{
  "qk_norm": false,
  "lr_head": 0.00921,
  "max_steps": 9040
}
Each number is 128 + 32 x the weight over its row's rms, rounded and kept within 0 to 255. Layers, rows and columns count from 0. Numbers have three digits each. The size before them is the row's rms in percent of the matrix's.

# layer 7 attention output, 320x320, rms 0.175, rows 81-236, columns 80-119
097:127108074145090134128134134124149088120117152077159134118134110146146149098114072149123190151121096118111213146136187112
101:218099074119159098099169132119098185124145116100117109073134121120145124088101096161135141117068162086146134151170164115
095:176109107119148116082134130156093082109144161140104174120126076139117116121175071178086189092119156148128129171123135124
102:132175144087157143222150067129144129186118166065141126094121152198124187190116103149151075105090133130132122145123134048
113:121144148131080150091153093151118124151161141174089146100123134161180091132178161153185078117155100110170097095103139070
106:177123168134135126154115153123086076095159073098125170145107119118178157146121090067135127107118107137161126154150104160
099:172116113156145104169094147105156132124179197102169126134141124148145090105126126147122120125135120153114146119116054127
099:104115112108145109108169134106143025124137121129090076167124136183089150125136116124093118103153071140134141108181062079
096:121079155197114148080068102083103155125108141087134103177089173089136140123156129208152155138145187127147147084211121150
103:146116095180099105119084106074083171088179072182106135121152098158099133121143113158111159148127122119124092060098132093
099:128138139183134126111163174095133192181079073114183155055202107107105089141141108132162155171107188165127062124172066116
108:133162114141154153131124117171118139201104123182160119168089173124100135129167149170132162132125162155188151153143132141
095:116139116085144217099197165126140149142107140159103137159136141115094139121099097194115162144164163158204128118147129082
096:156129160071125074175133093154139111150180185147156140164114140137119088100131171091099141190092117142088110113123088092
102:145127137144118103080127144116167151161115162127139070103125079152100072114160147137136123143177084087135095130168124111
106:172122136119145131229138176091122154142170198117117168084210069141123161141116174108168158200192113095100108152107161143
105:180131099086045156160117145153213165153122147146083153145119154170120086073133092159087080196081136113133089128146097177
091:144134122128143132096071139183126074117144111184116129152228176124139158064123093155094108125114096106112097119118186134
102:137039133123118178114164090180118112139121105139104108143163139142166185087121191169127125124100135175166136166129118113
091:123082148065129124143094134068125096124112133136087101120116127124120146129083143130144125097080143129123094114138174165
093:119165115155157096134141097137136141096151124093190145085095115127152166108143165132057147175109121170083138157206124082
099:087113128136130150092102175084124083072154059139117177177144000166128136113137129170118143132163098125127111096168154089
105:110147159109101169085138111142160078064134163080169056131142153128068148122153191182113143118138147132076148106095096095
107:110097155110092147168145129133085096198130099079091120031162190108114129127134139131132108175108160169130188085095195130
107:156083204174145183149127138110102149089117096171122113112132119086123078124104170099119085083155156132135146154166186116
098:140096127102159128143141181105140165155158088101146119120101101160077108125138140110078161161174146123080175063068126125
090:108089052115066115167063148200121104030138090162138069110086056108139089170166152171098107069073131122116120173109136083
105:129150128127145116115112114064133121127109133161160118111134143148180168099111170125086126062165146131122131135139122141
098:074163108163184148139156143061189144114104100163049178085113113138148209105082167145099136089145089131127133096124121115
104:172112150091127139105177162127066164130105137161118199092165143124158141090146091143095109146157156087134112116145062148
164:157109126119146153153105127118186159165153101140156127149149156111159121176146132161177116111130113123164161211143158118
097:059182193098134082092147079118137146124105094145083178120087120177100126117153119137090098148147151101103122101112145167
102:157103136168169132116150119123146139099093153094112112167155139112076167177190122154105136109090159117065139173144115101
113:149124128145150152137114142104113122153170107160135142125145109141182102103154149124035081168058095129177081124150106136
092:083148141192059107081110104119181150172058142173130078079188166116111166183096161080136144144135117162167156134103155116
095:137153125173179095114131097090123078165078134131153146142177134195107193125108138131124072043112116159148152171124136133
097:109119203064186179118148173149153112112141117123090091094109094088134074124099083126170184176099142175054084137071190084
105:128150159091188144145148034129209163122097067107086148145149124118139094166124114116093089167183106117112138130140196132
095:121115121135134165075125139110084129147113167175076145119155123063096179146129151064125123142135151108139092164195116133
097:159170186143106118191153129098139176115170109172121086149108178157140084192137145085058095074215122128176099143116155139
102:139109129172110133088169150166149112211180077106069101111158120124102144175107111167147146143147130157145132099165076081
097:089062199120149117124164125137096141120109190150174138140094074129031154056093128093143073157071086063171094155070120135
100:130093148141161134116142088119139147148129117076064132088123151111180094116136160157129083136104058115170132136070149137
097:101131147198095108171141116128071093081105132145117119133160141108122105127128149141123118135148189094142121211111129132
090:058059073088169065197124132140103132142129118157122165064164152139155142117158088162114100104141102130136157121144139140
106:177166110093102070065182139170085134112144124094171087114127142105091116112188083187154124115143166043095083125158167110
101:116103099152144082152193061092131144090111109113143091142113078163064111161144154170170078153119131193122090109131204138
093:135085181113129110167120131129114198145091086162151111210138183140107144091143106153094157089127104147076140099170134103
100:124119110137076148132162144140125117121136126142069081059103200087109135106075163161167144151181136105123167145125108121
097:161103132097193116145102145109118158121119145101201163167137149167124130189151063101178200136162182121140170140156134173
097:168120127163110174071125150158155117194161121102120116134113139123085148119105125144100130185172130117113139156122138110
102:087090149145143122149076138139114125106118134153127142098085113143117157158149141054073135138119106182088154167142175074
103:154139161116129110160061105166110097151159200079063133075144161097128068117103127164126115132069188148078101078159138089
087:159053205119115175159107114147174089199144093160136108098065106111135136135111088119103134067124118111104118107125094123
095:092243136154112134132146155089131088126088146136166132163097092086122076171114131166172122140151114128192154102133128096
094:112155110156102179115116127157142146072124159127129148152084128123063107151149109156123202114127097125173103138071162069
099:138085166142150089143129157146154063126111096171135156144134133145136108112121089172121144132157094071078177120125074098
096:107133133105120131130126155125119137088178116171112132141150132133175083156027134097093167122147128116127116166137167161
098:087190133134071181085128151126160098161116163178078141120069155100142093087145149109144119119064137106079130107134109181
113:137092107118160116090121109149113149113201130122115121176059124136150122123135172133118126132141167098132162166187137136
095:074117144135153166125113109079093130134143079056182130094123153153124145099136118182133112069126123152119126127119144160
103:143169137167122118094180142052105153067097095111167176101105112138155131145153225104112140078111153160115170151135168137
100:133093156158135176119139174090172136100107101114151095073121107102136141120111197165155153119102122108168096182120095123
099:142141122167132160131125105101027152164115122139178140131099105132129134079109103172129129100151058121131079133125096116
094:048159197098207147143125151149112124053123173100084175122188149123134084110073106128154134148101102058131153140123140107
097:117119133066109095150115112149155050162148121098121164145153086178188148209180133171154190123095075080130179126101129134
099:105214144129113120130121084084074147144004119116104146112131137099097147128089118136165206136158115167135155144174125113
100:137121104144072187102074212060147126144085132122132140151197151113143163184154170191117174147125249143121166121084122085
095:131117134178106152093072146144161161132128067051143123171156157094148125112180105141081131123136090121124177100116150170
104:116137181136130109127095147133132168117128162132155131113199101159083117108136057155128141105108143116098149120107164171
091:152144155177124070068093137165146128156176103138118153132162085107148142108107155148102132113087136147125140100127129092
100:135155097110047106208166100177153113092107095125123123158122134119094116083082125112120140118189104144088150124140143163
099:129159155141088158160158124160113107120073149106112128151153152106124136110124141111095104156148107094102092120137161155
099:124117069101115106168121186141087086098188146090139156149162129143137185157074153141117128110111126144144101033091126109
106:132103116175121132141058106099134129141131145111084139122157104156098132119130114122072115143104121120122196087158202149
097:105126013168157081119098147155129084156113166136159143171146147127166127119149112030161102180103113109097116135098101076
096:160096126183072113112130207138127125129136169128086104206085154098153060093162163118124115100089146156133144118150089128
097:163197092125093157171123188156121089132086085161151107167138050073125163104102088100161091122119153130113095131138182156
096:132108145087118107104096102170147165136118181152117157104152153089173112119119117098097134120119164112090096137199137165
090:156093066089130097166086149096086166179089107092171079122171144061056105063177199137161127106135159133139096101065089091
098:099184097109111158140146154121098133099103167107130078178118163048144109148104077154104131097147164118163119188093124151
095:146129111146172136160169105111159092120146079154127142133140174217116120137165128118147075143037204116187148145151107113
095:089051108134097192091122155116168099167078107184152085101158064160109133093153096081132092156092138120139152123102130111
097:222189111172186052128112174106162132153191069107153150176103101100087142064156157087149170179101169107165166126161124080
106:141097113185121094117120145097124078111180078115122107144145070051127115136099077123140051126146137070158117168124122173
090:141115114071158143090125127111242094172191100074190127117096092126089063069084093115130078114112158154147129137110128140
103:133156172144131137145075147105140142106122132085145107082171155115162151153112137063144084106092127179194189086113101147
102:083168106089162149154116135144085183135116152120066168102106089102147138144117177133129110153140080093147096148129145142
095:132147106108129161085115068168150122105176175094129175174089136090147138135182089101068177116150178103171128054112117116
098:135150136082104122208114158158065099162133105093118094118095101065129144144107107108121134132138139130096102111145126127
090:170089118146120111110088162129128144081075083166144123119110111136102109198140066107099061110138108098079104115154165165
102:142122075095136160095094140145161184104162135135139186115123123105094093131093106045119116074108130177105120130112095140
094:076121228064151172110126119117140081130154146121087135167086075105066121153125103154139093181053123129099120156129124124
101:142129085184143089139070110102120097179100117163137210128130183154144078099092148166121077160152067141106073163157165152
106:084124144163158156091146126131164171125148107092135096115184114208097130190050118118119138088100172168101105162171129111
106:141160080152134101116146125182133142131076193074115075115083119144169120101111197128106104104128128177149110106124139216
094:136192128131090169114146070157075102056139086156096159092141107146147160092099017126119140161061162061147118140141119106
102:121175133078109121173173145120057164097173177196126164158159106129114060151097100128144113097100108164102163126178094085
095:132126163149132114111119142126095122118122124142154131093150170157167154138102122124209115172168061148105161103145100198
095:105103097109059177076128147100096118156159107121150135160094120153062202121051088149166183156141132135104162123081173140
095:128185121125113130120124143139153158106197136122118105116123156179124130137062111086106173134167131183065072130094075092
100:143123156109128088121107094168127116124083108159122180110171151139210083149135131122211183089143094128103118103176137113
097:199125127096120192145107060179125170078069123135128094131157082118159152169151146129103166134080112177069017095104136148
099:147112132096096093120088101150170137154134125078113108134106143128160080112127106076151140133156118139176122129153172100
101:102176120105120135149161147136142064065081119130167142100104151107108128116139179169153142088152129165120174152097114122
102:152138128163129170118126127111110121127127140179178161158137098145188135162133145057144109143177149126045187113126097151
105:115138053082120048134164148146154093129111096090136176147151068135081133143096124168082066055114132186135127096112129106
101:138137142107099162109123134098148183194092146122103113065080104099076110133171123149092158057124117090182056086181133126
107:083170113132080093178154202175101111123108137106123156135166159085119165063105126046137188151071127162184155141127086142
106:141090113096161146110101095084116090106101087112128119152088129155031153135142146062074149134130070106138201116099078098
092:134139071122137075107148087115101086146151130111083158096131096128159173060150137131123136142096164136131131109111096139
103:108144158141200133095104157186143105158167155138152142073150097080108124111104166131149194159150171141155161164087150137
090:110162113158115133132192124139101133110149130157161163144135179132166132164143083162098130152115173114124044139182122149
108:115154141117080192114083124132126135117160134163113129117162226138111068196131127110116142074124105176146178116098121118
096:190192171147132149137152131060136159115127123185143190097148163047124031108160139097138188171088127101138192168158106105
107:130126170153089085167170109141188098142181069171108109237132114127173148138181133162151170178079156162209195098103168172
101:150132170122215090085090168081116102080170184150176114121123126136147093107143103089131156156149098152113101153148093096
098:182139103068108157140130095106166152082128151072076059162122155137075120178131174111121097128145089164153069161145105147
103:139152087130159183092144072147112099169115155120149132075111086176103077089115127149108148164170096122155088148096110186
092:140115163167085134067143086156136094140134121147166182112178168130171163131093136117145065147090139052135141157106113088
091:133098133106121153110141096143100177101161149079110162125119098143077140101108191135143116131157136179151096082097136109
100:105084101102104163114167108142115187086175172122127081128209134073152117111087070122074095088134191065111128147134096112
098:087115139124107162119118168179095120112185103151156098086168216101104177107151144137127104135143139099109110142179125104
103:113090139121180098110116134065183183130137076163091135192164144097087165052139125118144111094171137144131079158168164120
093:084123181081115092126137092099147098133049107161119094119103147134142129153137104140147161096138147113171141142103156157
102:098137110122131149153078101136086097120062117154119117093158109183102095147092140119100114120130182092159128173101111087
099:095159158107084174129124159137160149107178115127112103165141080110144122100164127144098119139140164103100120102086182094
104:069149160048135137107124077140090132093073157140115137175112161059158158172154114093115151151143120123135105144077150109
095:209130115097132082113121162143133115135089132147108161092107123117165145196070130114101116186155119153180135101060146117
100:110113148132158126166178162149083121200104140091110117147173125116104163106095056090154162155144109126100099183138107158
106:127149182126016121148119169104168076173106126154128117129096162120092138105153107100078178142144147105195113092125128111
098:122097152195089144121133174149088042152087147130128155160124079154137137147121130148132150203130095120154089102149155118
100:088139132096119171138139112170125118075124099143147148048099116117162162097148071123158110164202160124139090141125073181
109:089112103113136110115146066074102103043156099142139133132137171094143117143060158092105114121101103139157123128162068151
101:149156096134136118100148087098069085142157129138121100143069117087126137190140052105124182143147137170203155134142151073
104:065130170087095135132151132140106115092149149079155090160104092114086072075115172169149134107150130123156151144139163114
095:165136080111171081094097122070161103117063114145183070173082190174113158151133065182140133109112126188126062154140124132
106:133116100100118116138172101116126219141121168123149078111146163081066129167097156145089119150123105126125156078114129069
101:102143132155148119145144084109174160149078173133124134153130125132142145095117117129113145129102102137114116102156106118
103:104090106128213111133110137157138146133120083174094119145081101109162172088104094172132094169144188114082113104094132098
095:139122120101134112099132109166139151086127127173109107127087157178123187134082180135150123143141092147122098130075110190
104:095180184131118110079161132136128191122136152058146116117131168149141109064102137164063163125141150126080134095173142135
100:131158148175097103132117089093108125142128108161186103113120138113099136146179062157085141089098142107106121157118155128
102:159156092116150138181118136139159183038093158165092112148096143133073153184112153129113065094190141097180153129149099127
099:109083096221092167161133145127137204128188192139124156137088088163115149173138122137143159122168145118139128155155107166
107:089094142136106114118108135148091109094099177080089050113125186167108162107075091125102112103159141140161151185163133124
096:155129141146125106176172103140179148137166165143142160136095098079137148113118111095142042136154125120038141140153114136
091:141103154188139162136123134126074088115097167114184088140098153074130122173109078069169124122097087137180109102162199134
089:113121189164164175099125167144126122152141177158055074172113106134106066152128175139185161127157133106061069096126133073
104:165184165127156121168132147098123180147100138123104129137224065092122167057122120148106157119144158122126143137086136131
094:067105110143165094143126146101119099082152133144140113070090141095175180155145097133100118131129123114153134123141137153
091:131075170102102106149068138114156105181102117116147102086129083220120138213171133083139159118094195075120082148116144149
105:128105118115078111117119109156113078114140113142186136095095219120111136148194149102148138094088088120144084147125158166
107:153203154083102095140131153121092161159159105106108160167145076133143174123129134079157162181117115174130099144116110151
097:095192143079109144121101123046092106138154139171058078107052058168174079149125077137188109070054101169093174118032133115
093:121100171105130005147114133099120153097146098141109105150162174173103091105104132161147123075156087152171114136128201144